python train.py --num_attention_heads=7 --beta2=0.95 --weight_decay=0.17 --lr_head=0.00298 --final_lr_fraction=0.0
Each number is 128 + 32 x the weight over its row's rms, rounded and kept within 0 to 255. Layers, rows and columns count from 0. Numbers have three digits each. The size before them is the row's rms in percent of the matrix's.

# layer 4 attention key, 448x448, rms 0.0417, rows 251-308, columns 0-55
097:093134171145161162143135090140086135172127162099106129097107146110166174111090131132153075130161093145172087141080096117079118109109178134085104116128113193072121166084
094:150130150158194219164114093112155096171137130103191071089095145129050119129118161089107124100128166124123102143106081099128174129076205185128179124154203136081134051140
097:132151161060104105134206189075160131114140174093101111201131092095132148131166091158112136164056111144134221121159111155139122147090100054067031100121121107193164100193
100:130101160102174125112155132181089122124159130089138115103104160157145119138067121107145067094139161150142135105145067110112129091118218129092162146133125143078166154105
093:135097179119154141046166083137124057090122100109088145103150143159102093092089218148095105179097080142100090151112129140059125149089168094125141144102156143118146172100
097:176094131128157120155133066126138130140115078093060096112082152100111128118132133137129081048185120147187095125081110055124114118126159150080120130086021098069146169119
106:108144118120144116110064156147141168171143083134115154113096201129074107134142167174113163134093160106129131117142082106121063106204180146079129151156150103098147140122
095:108192114093085168110167172169148119139171118145184124129129125146126145139171147076110119196079131158101112125128165170109118083085102112169139165129148149116141134134
095:066137148072124142195139109127185113151128139148066121119100138111140152048150100139130053110130144088151112123148103122111136232101157098104160097114126148107119164114
101:122139172128127104106175042123089138117104114142067167154136104124085133105060100141120113065145137116109101134074128197170132171134156065088098141090122132151115157126
097:200147139137121107129091215152150125064119131157193112193152109118153112119172056105133121195051145147132099119111156154139103068103071136152092153107145175116178092154
103:127111068148155122153104221166118075117141154091137091041171157180130127125134107137122121113135103149132170131188077069073122118111154142145183086114195114147121090126
095:072145112132124135095119136128152074162100099146139139115130112120136065129077116122105164130152115171114137161159086087125155127132120152134120188132132141130106085126
103:145128135083121134179190056107115133172115171091101177104106099115176172113119139139126147108134085083120130179076081130109122111134163062070139136125081130074086219150
102:166164145157148092110123085090105170152164123089140168205079118119120087158072153118134200120180153163096153140149135134058103088121153110100132128195101132119132088120
094:173117136149122120103101208165163135099160092201177080125163152112094108124193103093129115160050152114138087086146156151140146070101139196176072132092139204114132110126
104:155137119145109082130114131114095158126151116124116087110104153208122143102107114123196094115119152164114170111122168101082109128102166195158142126103094123105046130115
091:125143165124111129101145138140097108082115144161118155169136112136093132151145182058072154190119135152120127067066156168164144150121104173104124139131128168165094121145
094:114147195094111154103142098160114143119139156108128135148189148152117158145138121127137136178044156158129146122054128204175135129099126185154130124064164203190133144130
093:115137133103139145149140118116074143212107134123123189081072161107108184090095124159077131076147182102120090154157081097113107138126152077118182123131130103087148129139
085:110140156123162132143104087120174095128117125132106161115120166124108085125099138137138136126180071138122167144165123141128136220183130128103171092156105096124119142068
096:163137116166121152098119173181120122147128143157163123146161171123134140108148128155134116123080134106139155104105103219177147153108171133179088102136153144113080173097
100:100115167093116143108125062109103132182100138139170199167097074091119114175078103102098138124123157130088075118138167142123135152098061126152132182159166113150206091112
105:102076117185141127164078110125130169164086179120076104035163194134119131118116150150164102125221104110121156185144109071058121138157191131129165134121100070161056139139
103:137119127101136119155099127182115084126040152104138130120124087124128093117124086159160135138089127135138135105104140030132137099184100128157119148129113131113170139152
104:105105171191129126113135133113113127155103106131149145160099097097099076153135113153107138118072169130135112110072119134201143101193158122128102186117157115160153071143
097:161112113116105081117089162116152119105116143142180108196142071113117174090173073130129116144047141121122096115138152148204117076095082092107077113081153129107152093147
099:101150072109205153136050157173150179197132120166196084117085157142106146099180104104124070167115190111210124088131175097120110077133149153207114123087113119143201094166
096:139107114190064114105127214144131096092141085148159131171115086151111123119153075162135172108082187079080099104174140137137077069161086067114104144160166108118137083138
106:123136128043129139126133129166155123180121133082115123086108167140084183060166112172101086085149122114128097138153095152104095139057129065130124102163141149108151135128
095:108161147129061112090187144123129115135099109119079160140091103136140133110078141167087139093137162067103120101127111154153112148135122079104125178149177053105136127107
108:152170127063160122155083114160046156172077183113166127127115151094106233093097101109083044080188168124173062144160158181106106138104128125163089088099090132134162112123
091:086162141076169083091174085127110136188131133104065159094090182137111204089114165150137136064199147142112136111158155106112132175116101104135140075133112135077113176092
100:147082112119131097073114141136076159134143065151135110072126123146102122116144093134124100067159121117175109098072149101133110167159185131112110180048071160115082111101
115:125129140140131140104148178082111085136096133156192211174152086080132120138155089151080114160069137076137081098099142157177145157094086071130122112104138158156216106161
096:156098133158111128112142131127181143065116127120149170161200101139135143127088094127140158154113081149111144157082166149125133163100074137113136079139120163141124154120
097:150107118169137105119078187130104152155153126170187128135140128181116136145153094130146169161075185110151106096084163114141173121134168152218078103097168110185107140136
096:112128146100126110120156133105110122124102137113040124106137156123122135117110139188133107105120140077089131141196067106115137179139128058061164097159112085142144130103
097:110166121151107206108152237142196122104139117147153122136151128106143102120163162127097125157084141124125123120182108147139087108148080139115090167178199122153107083153
101:099115107116159108145104092126081160193106089109130134142116120124155093128095126181158177122150139114091122145127147155081142110083194087113145157174137108135146108183
090:071140066121160158108164158118151072201203136133097138073092184152107183094149153120182123083102127151171170144165110098164148131147161115108149118101138089156060179120
098:106137135069150130159156038147172120145109126087053160115078134112108159136125200163140098099178112133153151131117159083121145157153134118077171090166085089072150158139
095:144157097111041083158122171152091124132081161127177155156163107152175179111121051106130172174110124158077138149122160175102134088124100054134076141155186143171075092185
111:161135133136152144162108080111121177137179155174151115140139109111161109172123126079126122158159077145142131110120143104103140116126112189150136101114072136105162133123
094:150118161147138103120130115184057099155143140042156130148119136191147122140126105162148148110096167084145180111089104185154187094134203120203110078050153156120147064127
100:131153082183129166203064181133156167133177130143184099119168160122155076159127102089166146166134107138140168138137122099075117095151170170213128140129109106163138109154
096:086186154169180155086065091107118145121109147147133086168167139163131088102103123122117122187063110079146164115124138219177168149160081185141117127114131163148110101097
107:090104155080160126158110046120110122113137136080053118106102168178171137113127202196165158131131078122077179163104089147099131132105171159079152133202104128127087168159
103:143123067199122104135107231094128148138116146132142133116115104114152113098135139101127148141110094160172109116139103092089116076115105137134107139136120112140058097130
115:139111142171129112078076047084144176130175072157140100136074142163103097116098174115171126111151109188157132099111152125112109112139166193181122122185114106115102144104
090:130108151120128145146151111149135114143184096100144114113074171139095060131128189082129099111111087125171112095092092165171130114092192189160144113114116180103125140108
093:129118089154115159171135148141101179160119126111139068102139157098114129106120100111136041059114130114136112159152081156078114142169195129106156089035075105091124105144
102:112122100089193145164077148109135128155126115062112074079060120103155099100123201155134147124169103097132149137167107111094114132135127155145126150178118105095146124143
103:198135167122072107135130127105124117099155138144168177211115094144147150120164049160134133127058155104082130134098159204162120087090149107139107060100176163107098139098
109:152138065092165108162122097117099146174165111080114131114058098164096182156113131077135114051174149103190103115141130052114105107164195134154178139067040023103189107135
099:078164172143140144072169121116137102112125127120097125140128141173080120120147180120112154152092144119151161113117113175142145171118152153089112138096168149168124158105
099:176111106129145143167151080113095178168151138134117133101129140099144149161103212118122138116225111113131071126142118139061112154156158091136175127132073113100165153090
093:116107123170118133162139122105169124156125139142138110095124162090113141116143171135139134133150110130160108124081133116080088165162132130117146125138137082117102162098
# layer 4 attention query, 448x448, rms 0.0411, rows 252-309, columns 0-55
096:104100101184194128180104135140137112160161115138117067144119158107122152101157196107122076154134131160080155134124124145067117116141142179168126129134090072127076110205
104:152181171134127117142147115116137089172108123159063104197144094111105168159088076166130157138123106125138116156095129152156166122109127079147100124108074163140153103110
102:145124147109188107144103106107115164156125147098139124114125166178139105159113133146138070117146112032152182073109117121145117107169201194176117148165156069132180113174
093:149119142083136121102117102139160066123122109151141105128085105158115153084109168086106087087142162120120154054125093152193116176161127196117098137136180114114189089136
099:125135067096193089153120118168090101094150202118147094078127133186127135101175096126108088060160118146109155108147127121161175074163174161112125140122128154103135124095
113:116153161146153080098128167112106179165176098128111066105122154128099123147120160128117114119123185154089129141120072103111097086144157148155115172142154082120130112172
097:147146125132096155063142072136121103111156089103102114140108092077131058172104098181134141202125175108123105119107146151087121155164102108062140139141197135137127130180
100:096123093106178175164100152135131094196136173088108148070100187106154143109173134129179078103144135083095154099136120143123167193150144190098120151114142145097113188117
107:132072130066151112093141100105106087146113142140133133179131113156113153131120122135104115108140094131124120113093177165163130124133137159125111136169144130147172137133
092:151130171129084134154121102132118066077153120145133136126163087069154128147134082130139085127102086122120121083156139140169089117163132096093099090095119217118078108093
107:171163113100113133160111126153169141113117185148063115110118205098099152105113130103150075108158161109143115115182106137078148130137165119135145111116108170101130106100
101:123105136066134171169145142131150118139076171175168164132131135141098076106168109105063163091154099115147106092119060159181149114111088108145144177109121110102132086097
100:117157104090175084124115104168178068110057143133115119192168119147128104095105111162171143120158157082139132147099125113109074104109127101104099064148108182144136159076
106:170154090133156172182112099155083135156069129126146185136143116159123165139130160081113126141151093138147107193087066174141096079082147096161178082133132101118116046162
101:143137145102089153121076110127142103104219094117111107116080144116149095153125085178147098151101212106084137122132125151131143149200144145105153135098143180142081140144
106:107138044171088134116077096126108141136119129112182109100195127159189143105131145072111115128156108199099149155135180100074103110135138143117168143137120120138022130153
099:139095177126102149057162094131072071104116206164135165169103096130116142153120083125134129146104135113119133121088128114160113127207110103081108127186166128146124093137
094:124088170151108124078185057082116084113123141109126137172130140096092147195084181162139138166124142156096127117127180093133130149171103131117131135172108136117133191108
099:153128152151200082145097140124176136158113089130121078124108135108092071122097096146127138094160161104124130102085048104116108137190128113115137126038169153103127081118
088:115150136158113140127134208124119113147139168177180193135095127135104156071138157081120156119125086160126135137105084131191131168131141154177108191130126061111143095081
103:085141144132092076149120160120136125158109134089147112091095152196088162123131102166089129147134194144140149107137123157113144137116129182099137083143119121142113090148
101:140078181183150145142200103108115131176073103100103183141140071091117158151088152121135154117148092112148101134163091149118116135114069112162147143143143147118202108109
099:107113050108125093142103118091130233108101109152158106092123132190166098116123153118101146108129097191141167130102133058127119145160177188158101133111100085169146155156
106:102082107096147129092114097106103079119140187142109108132172120140164123137118101103122089089149092150164156109196115090131157135109110137169102173099065146151121175080
102:113117199105120092140195152105144099150106119145148154150109081138097111167112101127126133129100090111172161101080095156216105130122159141149105192173164113148157119119
094:144134159141122161100138139168097100043159110151112112157117138084174137130127071158128095179066115122130139113164129110156125100106152096132041126091140178073103143113
099:116143147140169195126073155182150131130171078116104192083058128144114130125210125138086143172149189094131183126158078106117155103169199185109115149096109129130102124114
096:114143147165114090129151169121129145129144091084110072069120079116098122118130136158084091138134091138097119161147166172109101084102093105133148104097131142104119106151
109:150125173157167123149105121158136141122099137124130140150109221115082134152131100187124097078156179032131138063151071129109154127131134161065150158052116167098118081139
098:137107171160151031169171177104112111172108129100144135087161148116085133110072114164087159103148090143093180119136102148158101125152121112121106113143128114102164118077
110:144137117173158144098050102144108162112168127080105139124111173144159133117121099132106121134178174098134150118137167111089129141204172168112117168097087181174114125164
090:157027101181122145120066175123082123134144114082110147093152147145106149153109138095085122148176120120111175093137142122072201129112085127118168150117125099154108134129
103:095126100093116104113112165141082178125175103171093080127102150146153152111190076150096135135142125136080148120157121132115150111097143178122161142181132141130116157171
117:102110196128131120107204164135155098112106099117135161135123099076130122119117116160119140099083124088137102132087151160185151155113138072136077066132113188123184135102
103:158113109117104147121107076163104084103063140084145161126179100104181190108117166140150110113112131149105134130126186155135140116163077089123148040143084179124108139084
099:096156144117072144118085126101136156154120081115104153134160117092104169116176131138132125171131193137152174132145141169110125117130143143154125091182106184170062152112
098:157122105116187113172127153104144130135097136098138133088162152160058147114145150144113122097146082116153094144118130107132145117078127122157118133086109091079167109086
100:140147179067084093112168150115138128109211093140106114116122119123147073110126102183149093144067154132122093115125143107184089144108106102079119117131160158108141119181
105:136084102072166121204078135132099174195047085112167193164153137167119142143165184154092176138149153131135166146094098201148089104096175152148157124166115110142116083185
092:113142124130103119109163188097143214158119151173107105107096184160049107128162080155076165138123111141136120129151117060101154121044139152145136196157137044079087139162
098:144133115139190169166163121104131098137129145072089160112158143154093126140133131139120123150153123144144156126133086103153185095126128140138124167121135081080140197101
096:157130125118095139109080112167129159099034061135128141153131137122185119132087133135190123155147128095141156142158139165111085107142121104075123130105169189175087099189
118:107120070152155170179163099112122143107108124161135143107157101101138115114145195072173146166166125147144072127165105117063096150117100142112137087122118143120082090082
100:122099112156071095148108133118088142168171160109098127160118128139123152195062139101134144143151150141117189122094138150078116112128182148155089122186111136203114142149
105:087139085129115198150119130117164186128110141154165067090124115112189089093129137110204140091108151131131124140147157081101108164146133139112110093112105166134103122117
101:146146174075098133140146142053119127189127107109181121160109136174110128133202186126093106146117123158120113145130197177125136182119111092106105156175092078121129099158
104:154097100115160138149136139103093161129081105140156150139148155159123155140118213105174090147143143159107132121127080126163126082060192156153138165162134054122125167183
107:134167135167099115149112189135161152085119103210170127125130098154123081144144095088137138151087068122167118163157121053120123125080127118141126113105117146126084076125
120:102109109112119138179120103142101128163119100163194151129137125184152106103120170053122126110121114180116133130132071135143117124136132170131173146141114085124075065123
094:135139155148155109142137086176114099204140201088178142119112129155107142132104115141121115128133175115109129103116091135133113133156159180084163160128168103098137090166
101:102168066137167106107116134118156150117126110139117031057052169137135081090129109166170125088135136135144130098147124086080115134159136140100110143106155143111141099139
104:182160174093166132161104162158146142151138089095098115191121155122147118123117160106118092123143144138137160137137079130159101103159173156113154217121123102125159112182
105:128128131162106103142113093141118080122098159118141113151141161074146219110106116110205103131123124136129165116131155173169097125123138071156118057134164200143076100125
109:103109064206204131111110161186137146144094161151113100112099135125134110143108094104140159117168122101156142138169077087059132091160172171109137189137166107112116089086
104:134149145109101096116163147148175124153169130120135117150108143113062109119085150108111121166103101160079112114093168155162087143160139134109134175131165060115103092171
100:144143071136157146138094140133123160194135106080107133114119107154186194091135168134171137108140180158134141162117090136057093124167121093082173130148157105151149026127
093:125145114155103114181125207133125093165114125154159151172085131179121144080111080151092164096145097130100160144135077133140111112157122131123149143105156113097132069112
090:094080133123141114178166133104107147101090145111126131084148118130052065132117119142079200129129101134120109137146087083138164082054111097186094132136112074088161154149
# layer 4 attention value, 448x448, rms 0.0369, rows 192-255, columns 0-55
089:196137150115118133109066109105113108153105111169140084117178155136099150123093140168164143132150089159174132124134096074134148113149104101155120119095143108142158107082
093:144163115129151114200079145155131207094149142123097122133130073123078135176094125083140135133129145080171133128110102147171112151105104099098195092162157113117136123109
093:130091095150151144149253114152111104148134145120135146138144101103118132123115199104119166148168088141095143078113139167164084179103138158140159074175057143113119153184
093:141174144110129168091091115103054043133118070147144197141086166129124174137144091135116100110169122157182181108118141121131098101189155115095124132134111126092171161151
092:161173118129065146078153126180111119134075089115127137123139117132153121119110205166135167071098150080110137119136159106150148112094089158151109137117149121128145183109
090:136127088126161117184108152122139095144092165130107000137146180087136182079168136138134112101146169089105123132179101164122114144177150134183165086064161132092087165075
093:139112129139077091134158104100052163119119122149127120145116123113182138131121103141087092068164097120169162102123118120141124106195081096072121082165053119127156125126
093:176169075161178167166146134153167174141145157093113156162092129122078117101128119079067122147151139128114132127132093117154091121085107157084107120155214092095120116134
095:127118158134100130103176122153119123119104189122112128096123159074147166094163202129096101160168120116105096115116156175153103117091093032146155157113180104091141159057
096:189102140189146172174157094103143167181179110143102201121150132089132091122130118125094158135124112124147164176106130107120088136073113176097150140157125047148113151096
091:156094074195159095207064085189105170123136118182088143143153120116103092063085083065069104122178155159171178153128108092101203070093123146219105131139134105123078170127
089:102097093118151097118084133100069188114157140112105142122095138170192145124121134094098121122134187020127099165133116134143143149082125132086132078140103083134160129162
097:138130052120109093155121152122159132099107114097096079147088154164124162085158142135118173130150122117156121153123131080136130121140133123105168112104100130137140130123
095:147178186088161072197144152120159112122119139129128095127075143144151140120172107125115151131116162159067146160181173153193129122117123101078137171121165162139164106061
093:155121148154065097138123060126198105135124068109116155108156153143182149123121095087167163173160159087149133128171126062204092107158095101130120105095067146110171133136
092:125190115130126150087085155122104140133134097144218143127157132084126105162123092137093192174115128215165075149117119118128196134103149148177095085110133117119132097170
088:130182176130180034122063089121117116101141116137097119162102155122135094154134167083114091136139120071121123105071105139145148131126109130095153128135125085078123146122
090:139126076159101128110202159150161154143132156085122138115092119137071155147121108125145149122136129104092118152146132104123110056082162080155168130113168152148121041131
094:135161119206124130180117090165158197144141118109156082112150122105127161125127129077098152111090159093191141121079126168094101129154131144137108116127087103109143160150
086:087139086185106180145157152144170148143155125154086079128135148163102118090070158149130108094099144171085105151124140131120126098075082137133140139114087099172138143093
089:156206191104149122071131143161129117160147121136145092104133176150059136133140197130165124107145110217122164083091102187083112201127182170172077082151120159073176140151
094:122129144120174101148150074128121117167144071161102167124101157095129111173122052158066126134170141163154126125100136102178142120088141164123116131136093097130097175150
089:131127180166100146137180140107126190207150125176138144088176121150125144180165182138171123103107093085179109157154093124124100118121112140119102158109119142077122109116
099:109106158178107143160116092114070131153074089156139186103135127078166151079109121118208151163125152160141134169159134095117151124057133155099085128087105118113146134116
083:102175113120131111133108176117130163043135128142153084155124152095089148086155149125152125160109093157115153142137095139106157148152142189163096090130098129142180098188
089:177116114147160125163103104125110147141123094151069187146112223125131101161113153142079128109159176129123133106081111077192110123102170119039192062149088087122118167067
093:144126119122178138108070152110143160155155108130156106158156090173094124141095091133137136124154123168084133128140152161113158134132134208147109123144178094084091129109
091:097098124195136117153120110099119190167110134136100166115108133136119186043077102126132132156073124075137084167142150113140117098098131082129133144097067126129150209115
088:165043101101087181155142141115165140145163162089122098082162122166117128174118103129106138167129147104098095182141123103120108100080162098144140153150117128150096102131
087:147184173136115086094061092170149156133101090128112117146131131157134107120135108158138142138102125126139125118151167112129124068071123109161124139149157136091059163069
085:101145117122170154098173093114139031144143103108116179117094167115126105138154136104124172115114149097188110128153173085119118141106121126100154117092114095123111133093
082:038145109171122118165158106110159122142165114108093119119095115115125125131143085123052178111124169088167118172128150087082137149042186115125165154091129081086102149146
093:078107184135123125149155168178143124129105153142107095113080132217128103116127102171129115126119147122124103159174115155101124113176130115157084102125118180171102130124
095:179133105144146148146141152115118175118138146097147196112102115147153143132162147142091133118081110128115060123181131105147143122150082162135085141150084140144128091112
089:155104104112090127102177040145165106141120131142069113126103108125133126159140091134099202127163147093190148147091104085171103129181074142122123093172087147164150171168
089:132136155128109131115174111136141108130141087156102111126162125168139087158096130108098189131128140110159108175125134145118124187099130141121123103198071074119121175115
082:108151161112115098086094079186113125104099162188151112129097094084125158110165131075121183176122119103127161112111086116139176054117128087142076126107175149128184161075
092:105148141156170075131069106143142186145061154091124186132150142137165137158097196124162149149110125125146119089101104131105173103137127160085087134129107162116151094102
084:217157125189146073135082076123179141174172164062144117074188169105117091169148115094111113119118132125149089104054160100157123168103153139169171126138113064103160163068
097:114146097134158088156144179136094126115088176119123123141126097100087200124132105091114122119137127075114162152147129113140125114172091116129167142171135206091132097106
094:096155087148088093048139104092084133134136110170107122142142137192157123114092080159163119105105167120103140159141134111137171147118133187122110138090090201087113145138
083:118142198160130066142129153141102146139105154122178169154124114071098158090110098096123172130169096120117124179129089113086151121090127153165128038171094103126142118156
092:081128119166112077130105105052137156116126125091141166114127176125100128177163157133121094105129120116143111146122134090119168172129168134108073065130068094155154147154
092:139145147105118192157127110186093164087117152140103150197107085132134127100150159156080145145106107173149151130169116177150117122170072093135051157137132161120095100105
091:150122120100194112178121132094096065116181156183073085135119148103097111096128138093077049110151122123122127142096118138125099125133128100128209141130110132145113134117
083:130145190119123168151210167164126168082090124127168123099097083094113155127163136097127130134112130116131113164156129206108154112132129083148077108116084157149125081168
092:152142109124146136175140149154159166178160147085114184158131075129141059131134108118096119092078116116128106114056178143162090138160156236120129060148126094116134159146
103:159144125172102063124120120122136117120109117093099215177185109088104140136093142139124133129123108102139121148112153051124166137113131135085121130125066126105162127106
093:085120085137156115072048099077080101087111104179095071128116169126131154082150171149135138145190097176073161103210132147107152121091163101136074186090127180095105167123
094:162187125060123125059058112187120181112145092109135142171108161148152072228096120162176149117103115152129153108093126148202142134168101097134083111141114128126067113104
094:083133107113112101132106123121151094073100147142134098122166146179109127162126166161144120116143090116124124144125133135097154138098110105146081167110160163095176100117
086:109131125092106152135034146153128121047146173144112164153161068142149114164121119103088082159142128131079142099076092099183106174112128059115196168113215113171109123153
089:165137204130125142161026106146159188111144093209109135148176114130129128092126148099128061134105151134089114061143108065149150125162128146106126154124152124145111146105
091:124111125114102186170109120110127146136173087148121070086167155148120178114197103147156065128107121144086154090134153116108140161115144207140178121174186090153086122180
093:092072139158073136094173149094103152156159144173204142106127141142145115159083119088135108144116122110140097113077061160125100143139135100115153074164086170131110099198
086:137151059102121215165141125126095164151143122153131171092101147145107114116132088163108129086077150147173173111071142100143101120163105149106155109120180113119089151150
088:133139180128162098079159069156122149121108136105142175141128095096123170094165117140128189165116086063216101120121132141121098117153125131171128103084104129103160132150
094:166132087157155171149084102121164082179097153125133165123130062127159121143126138099144094066058133144108157134091101149150165142109122163076176109152208119137120133122
087:143152148183163117179153114115105084135118181100073162118111076093164141069118162143142145113122118104100109074133137121151128095084078140164096223121161111103113146086
098:186049082094109152167148066174163102103132088110134130084154161142097128193148170153045134115163129078176141170099140140175111128117105097157154137113112111138142139131
094:108154091122143113134190169130164026124160107145125127155067144119069096158110114127126155112195170154126110129085147137160059126087142093106155103093094075108156154096
090:131140119143063122153096171123116068099047158173122097112108094117157199150106129112153130178096081088083118110162137111107121126083091097157152156082109192150122136125
090:119097144068170112165222147099082169127140118091139074121117139115109174158112153100160120157112100090068084127113182194108137133140186166111107110102073099100094138113
087:179159157136180078155128151163157104111117116128147099142097136081128159143144180120119091128155080086136046123157078088195135120156134113084122109148163167152160071122
# layer 4 attention output (transposed), 448x448, rms 0.0348, rows 192-255, columns 0-55
094:083136116108126116085125092085099201136120131137149179136102110127179139140196132118065096113132112120087131102112172151156117117113138053108124127109049131115101077132
097:098118072152124131124103084145148127112075124106174089123177119140100193089141103147086135102145117176113131182155128158151138064097103042091161152169095094076111081166
094:160211121085154173148178149103111141139179100080085144153165112066115127134192117183118130206148092121176177111146104077100132122134115201139113113139198138175093201121
097:116072136117119147108125124107126113081113127184124159116149089144116138102116115106096119138113162118146118082141122139125149150139168143226135131026148210171128172163
095:127132143081139123142106146158127172151131148144083141127105144096134120125162130133085128121156045132146136099135179079096122132145147064195171221098107170119146150112
093:160124126130140092094136107079099118100120156115170155153118079113154153166128102154146144116132138171168098119111167110167086085073134065083135100154055137104127186131
094:112111100151105158074152137113085148152134132171135155145094125146105146127104121126139144117149128139118164101148132090125162193110105188206177145095205173151096121154
094:127127196157126107136063120149177151131145101102111128147166107135130122163126122152119147151128152092137126137132135134138134089189123130115076161141127142085140215081
096:074146121172173147123078154119122140129072139118109106132118150097133131148130132145112170128111176092095171165159195123147139178116165111166100069111135093159157145068
098:171193135139144121108097156166196086099164162125062122120149160096144127168186134146101138199093085064101173119141128096119174118095108083129093105140118153119132171134
091:208086138157126075064136075136095055073074123102122116122124112092153086189091135194149141158150159138139126139151173150130190094184149119150114084139123071125181091135
087:108145181143099081165161159137150095152126090168101108140121147122122100128087196136130088112140187146136111089094188174094150150128172094160190102166189148119137117085
099:133130114098137102104169118145067081136101079174154158167113104101096125107086165115144119118123101128125027158084156125117106126159139160124181157133120130176154080122
097:105074113165195106097076093174102117156096095138099087102154134137080169121127160119113138099138104115119099125095060114067136108043120066150121135120122131111101125142
094:085152124082103129126173114115130148153085137152197094207123134143124141106119152142125094148082100212096103137124185140082200136156167008218192150081109091101087060119
096:124106076081090085162105161145130141137081167138116127111098178178126118129113120142109125126123136039149153123124082124131084111111025105101128189128104092151125127179
085:132132115104161137144145123105168129132056099182081127111160097129116139139159153162162119115078108112103068112102100155111120111084157124163145110138098109138102099203
093:125134213119145149142112142140125110102095095091153159126151173088134109108119155041150100152144145073149095154108122177173088110169128146123072140148072086111181172103
096:161188052096112109144176128079062111071081146161077166099078133133113136136095104192156153171107173140132065142106155121145115151165107111141159131126120076160104106117
088:161129152140053170115082184112069164089196147120087151088090156114147130139131182158128200218095113064134175139164079137127138163101100178106072143163175148099146148129
092:119160135089169171149111133095144157107123181129066126083142105113097114115162110120102119117165115082119121088130078101179100105122077135077104152157149125131098157124
094:145147111094097105157148195150181131075159151127160132112138096079107135116143159170141087144109085128099135155191113141102175173074111125143129104153122165118104158169
090:168142155150111163145209113113126102138133150132135192117154167101182130131141127057120128144093094105132204113135110156133175182154103140104116123113152064087126115205
100:151136096098186098133173140151130128149116142136067135073122148076111143099181125118133099169138132080164091104118088158052189130103154176174136086100194124124126148155
088:145128176098157046120157127061102078126102114125068140117143127125048079152097133093157067125196164108173070084077069149120109082148129149143142137101125132133077127101
097:146110144132083173123118252138117117133139155176114108117139144123179126102122129180144167160123062099118163098181143130116170138046124128132096136157130217104154177168
098:130119132156144107121111039125128116082167125126064116113101115155109125133142124156096162099155143111109104114087095109090146102147111104078156172098163099113136141159
094:133153144142078098089168139122102118110157161115085126081088168104099115148102156097145113136176118175127103122094145139091186142175109101146186149091206118103140128095
092:100136144107102078140088104195152095111166161090125080166145156110160115132079151152111187125095167150113148190159189166133155168166104122114143086149164041158138075133
089:111101158168153126120136118140119135043078180141113104104089106165185120161121149139104148126076161115098109158129166165139163123129155057132115187104052042109152097181
088:121141137093133186176108120153135146143128137159169111080128129161168119096111153154125143142091095129119143139145163167141107158104136114152062138137100152142139152172
086:147153131075115134108155153120163097088104110122189143094128117145104112097172122128168075149141174105179067138127149185148112166148124131138073090172093106129153117102
095:150106188169081197062136086089103160080160161050191196122120113084145146118117148090152110106109073220088169144206115141186136128156200136078085137140093076089146119141
099:122148169083045147145128114114115111121157138073068138139113137144130149133098145148161135161086151081159121145097127151051171149161167113151121159063160114103149165123
091:140181175105146158170144180140157131164147139139175123194108149113156130065125114131143103115100085143124132137166136120088169120160144062193169154121078115122108141124
092:116123061110089098152182163150136118138196098114085157103131247085141149131154135194107130099133065072105182127208092085084144141128101126113116164152109141155079125152
085:128131120186184098136129148099142113121096182102128124129155104120126123154132127106141088118149101141142106099167131126153120103140138133197135100107092103112121130092
094:150130100082074146173139150155107101095148135178037056170096132125107123139150170153153216207097079089121122149123139123116111086084128156113121128142210079130151126131
089:089161112109093197107143186184173105109134149185144092115101111195151123138145149182128146136071145065121154125141114122141159164024128073108127123129110160109125173174
103:140109166160166112128136066127095108105071073142133133167126088134098157140131130093154095106136188126179096129079127124120116105122147167162166095105148107106099133130
094:194108152075059123191181145145086143146114098167145161148058128093123116136122154166138108138154098112121123085136108150050097126116091100127128156143156120110111117127
088:126083098178125109060128109113138093051140098112098073162129125162131110160143142068183171102117192087148143104073173101187132091187097145124173129120147131155132144109
095:077193140105123174075141132110145125125137147190107132089113160170189135061118127137170108167103116133104118109146162166133136163117111097081132112082114177095160143139
096:207144123202175083110129111013095109099160091100119119138156113119058126125120106173109137085199093136114131157111061070110174092128162182134110124130144099140100109130
091:114068115218126092067132103138138135148110082107151146095177154130134129180113141133120131077171140132105191110155138117147152172074138128139112112164148161155093109153
086:132139093151153067089138106091083074124137131108127117071099177112067130123136112084167114077146142136138136143115081071163113097135128186103151117140162109167111068082
093:180116147103139157115118106145162084140154142124133132118113102170145157105134133098116132130141088139157106114120102070075143081162129081140166221151134119101111173166
106:142164124104122157115149163150119103159147140174071108124107132142114109098141141115160153215115116147104127080070093137161162095196064172154159119106156122127137092150
097:122131157141130047141173154100116160107139112134082168109149169061110095178153109152127057114158095152132116127126114149123114155075133150127100076068094105134107151114
096:147096064183142107169116122107132137103159138146137114164115141160143143098096112176112164087137031164083126156155094080108104063069084145049144169071087108122096111219
096:064098155121123135134111065097077133167098136144103110146058152168177146150090105164121152090137147122121146131165165151147133183148135186138121155095160086122149105122
089:104118112211130143121049149133119107180102153151172023140135109203085160137087110145123157086132171200110128188113107126167104098138132158131137117162156090111114097102
090:148144109142172155117085116114120102119075235092098120096142054141127145129130114204078120148117124204069093138141131152143172125166161072085144129136107099121162099122
093:108121136113176083136079058157157142093107175131102161090159098128155113190124141173074104143116157129135154136160146153131123181106151074102119099138101157142129162108
098:129144137135104120174147170119121098096126118158100095158109202126159113118121206136148152131096144096121172150144121118135118170082111168112141129195197131173125119100
089:212137152132171143145057113178122142112091154120151143080135081149145130113116114190082110174139107129145149152199109162108130126099103155141090117186092165123126153155
091:134175200153137163098160119081152116134135144121188131160136073181135117136150120084133059088140116130149129133130181174122163104143160112122155127133116128092105152135
097:113115107143111147120126119177082146186161097147116129133078106166097157133140132111114156145112146108116121117121063093129104122193122109118193156184161204102145160125
092:144145184069127094125093132150183151112099092150114100129188102106085101163171155149079178170129095092106095122112160149119168128148150120177109102144176184140153111105
100:104119130103140110144112140141171096163071108139210087187165130122167108105104117138114091088093150165141119158146194125121119168188139137163135123162119088141156096100
095:115166190115149140133134186093143162172129081151149095138131165135139116078153151117107118128126071099113137110102098111147148199079086073093070133133083160134107177089
093:079143105100123107110143124118071180172106125095191123175096112121080146119101095122135155107154138188130136158163158160171121151124119160164147074118149097155109098144
093:116137096096126130131185159078145069151170098155124141168120120135111110143132124165167177108104129156133106094095103087120076126083069178093174121146126134174123092119
090:087125162113134140117109117085108121155158156148158121147190123131102147183134133062114124108086079104073100127112079135175105107125157145100129127180143130145101141108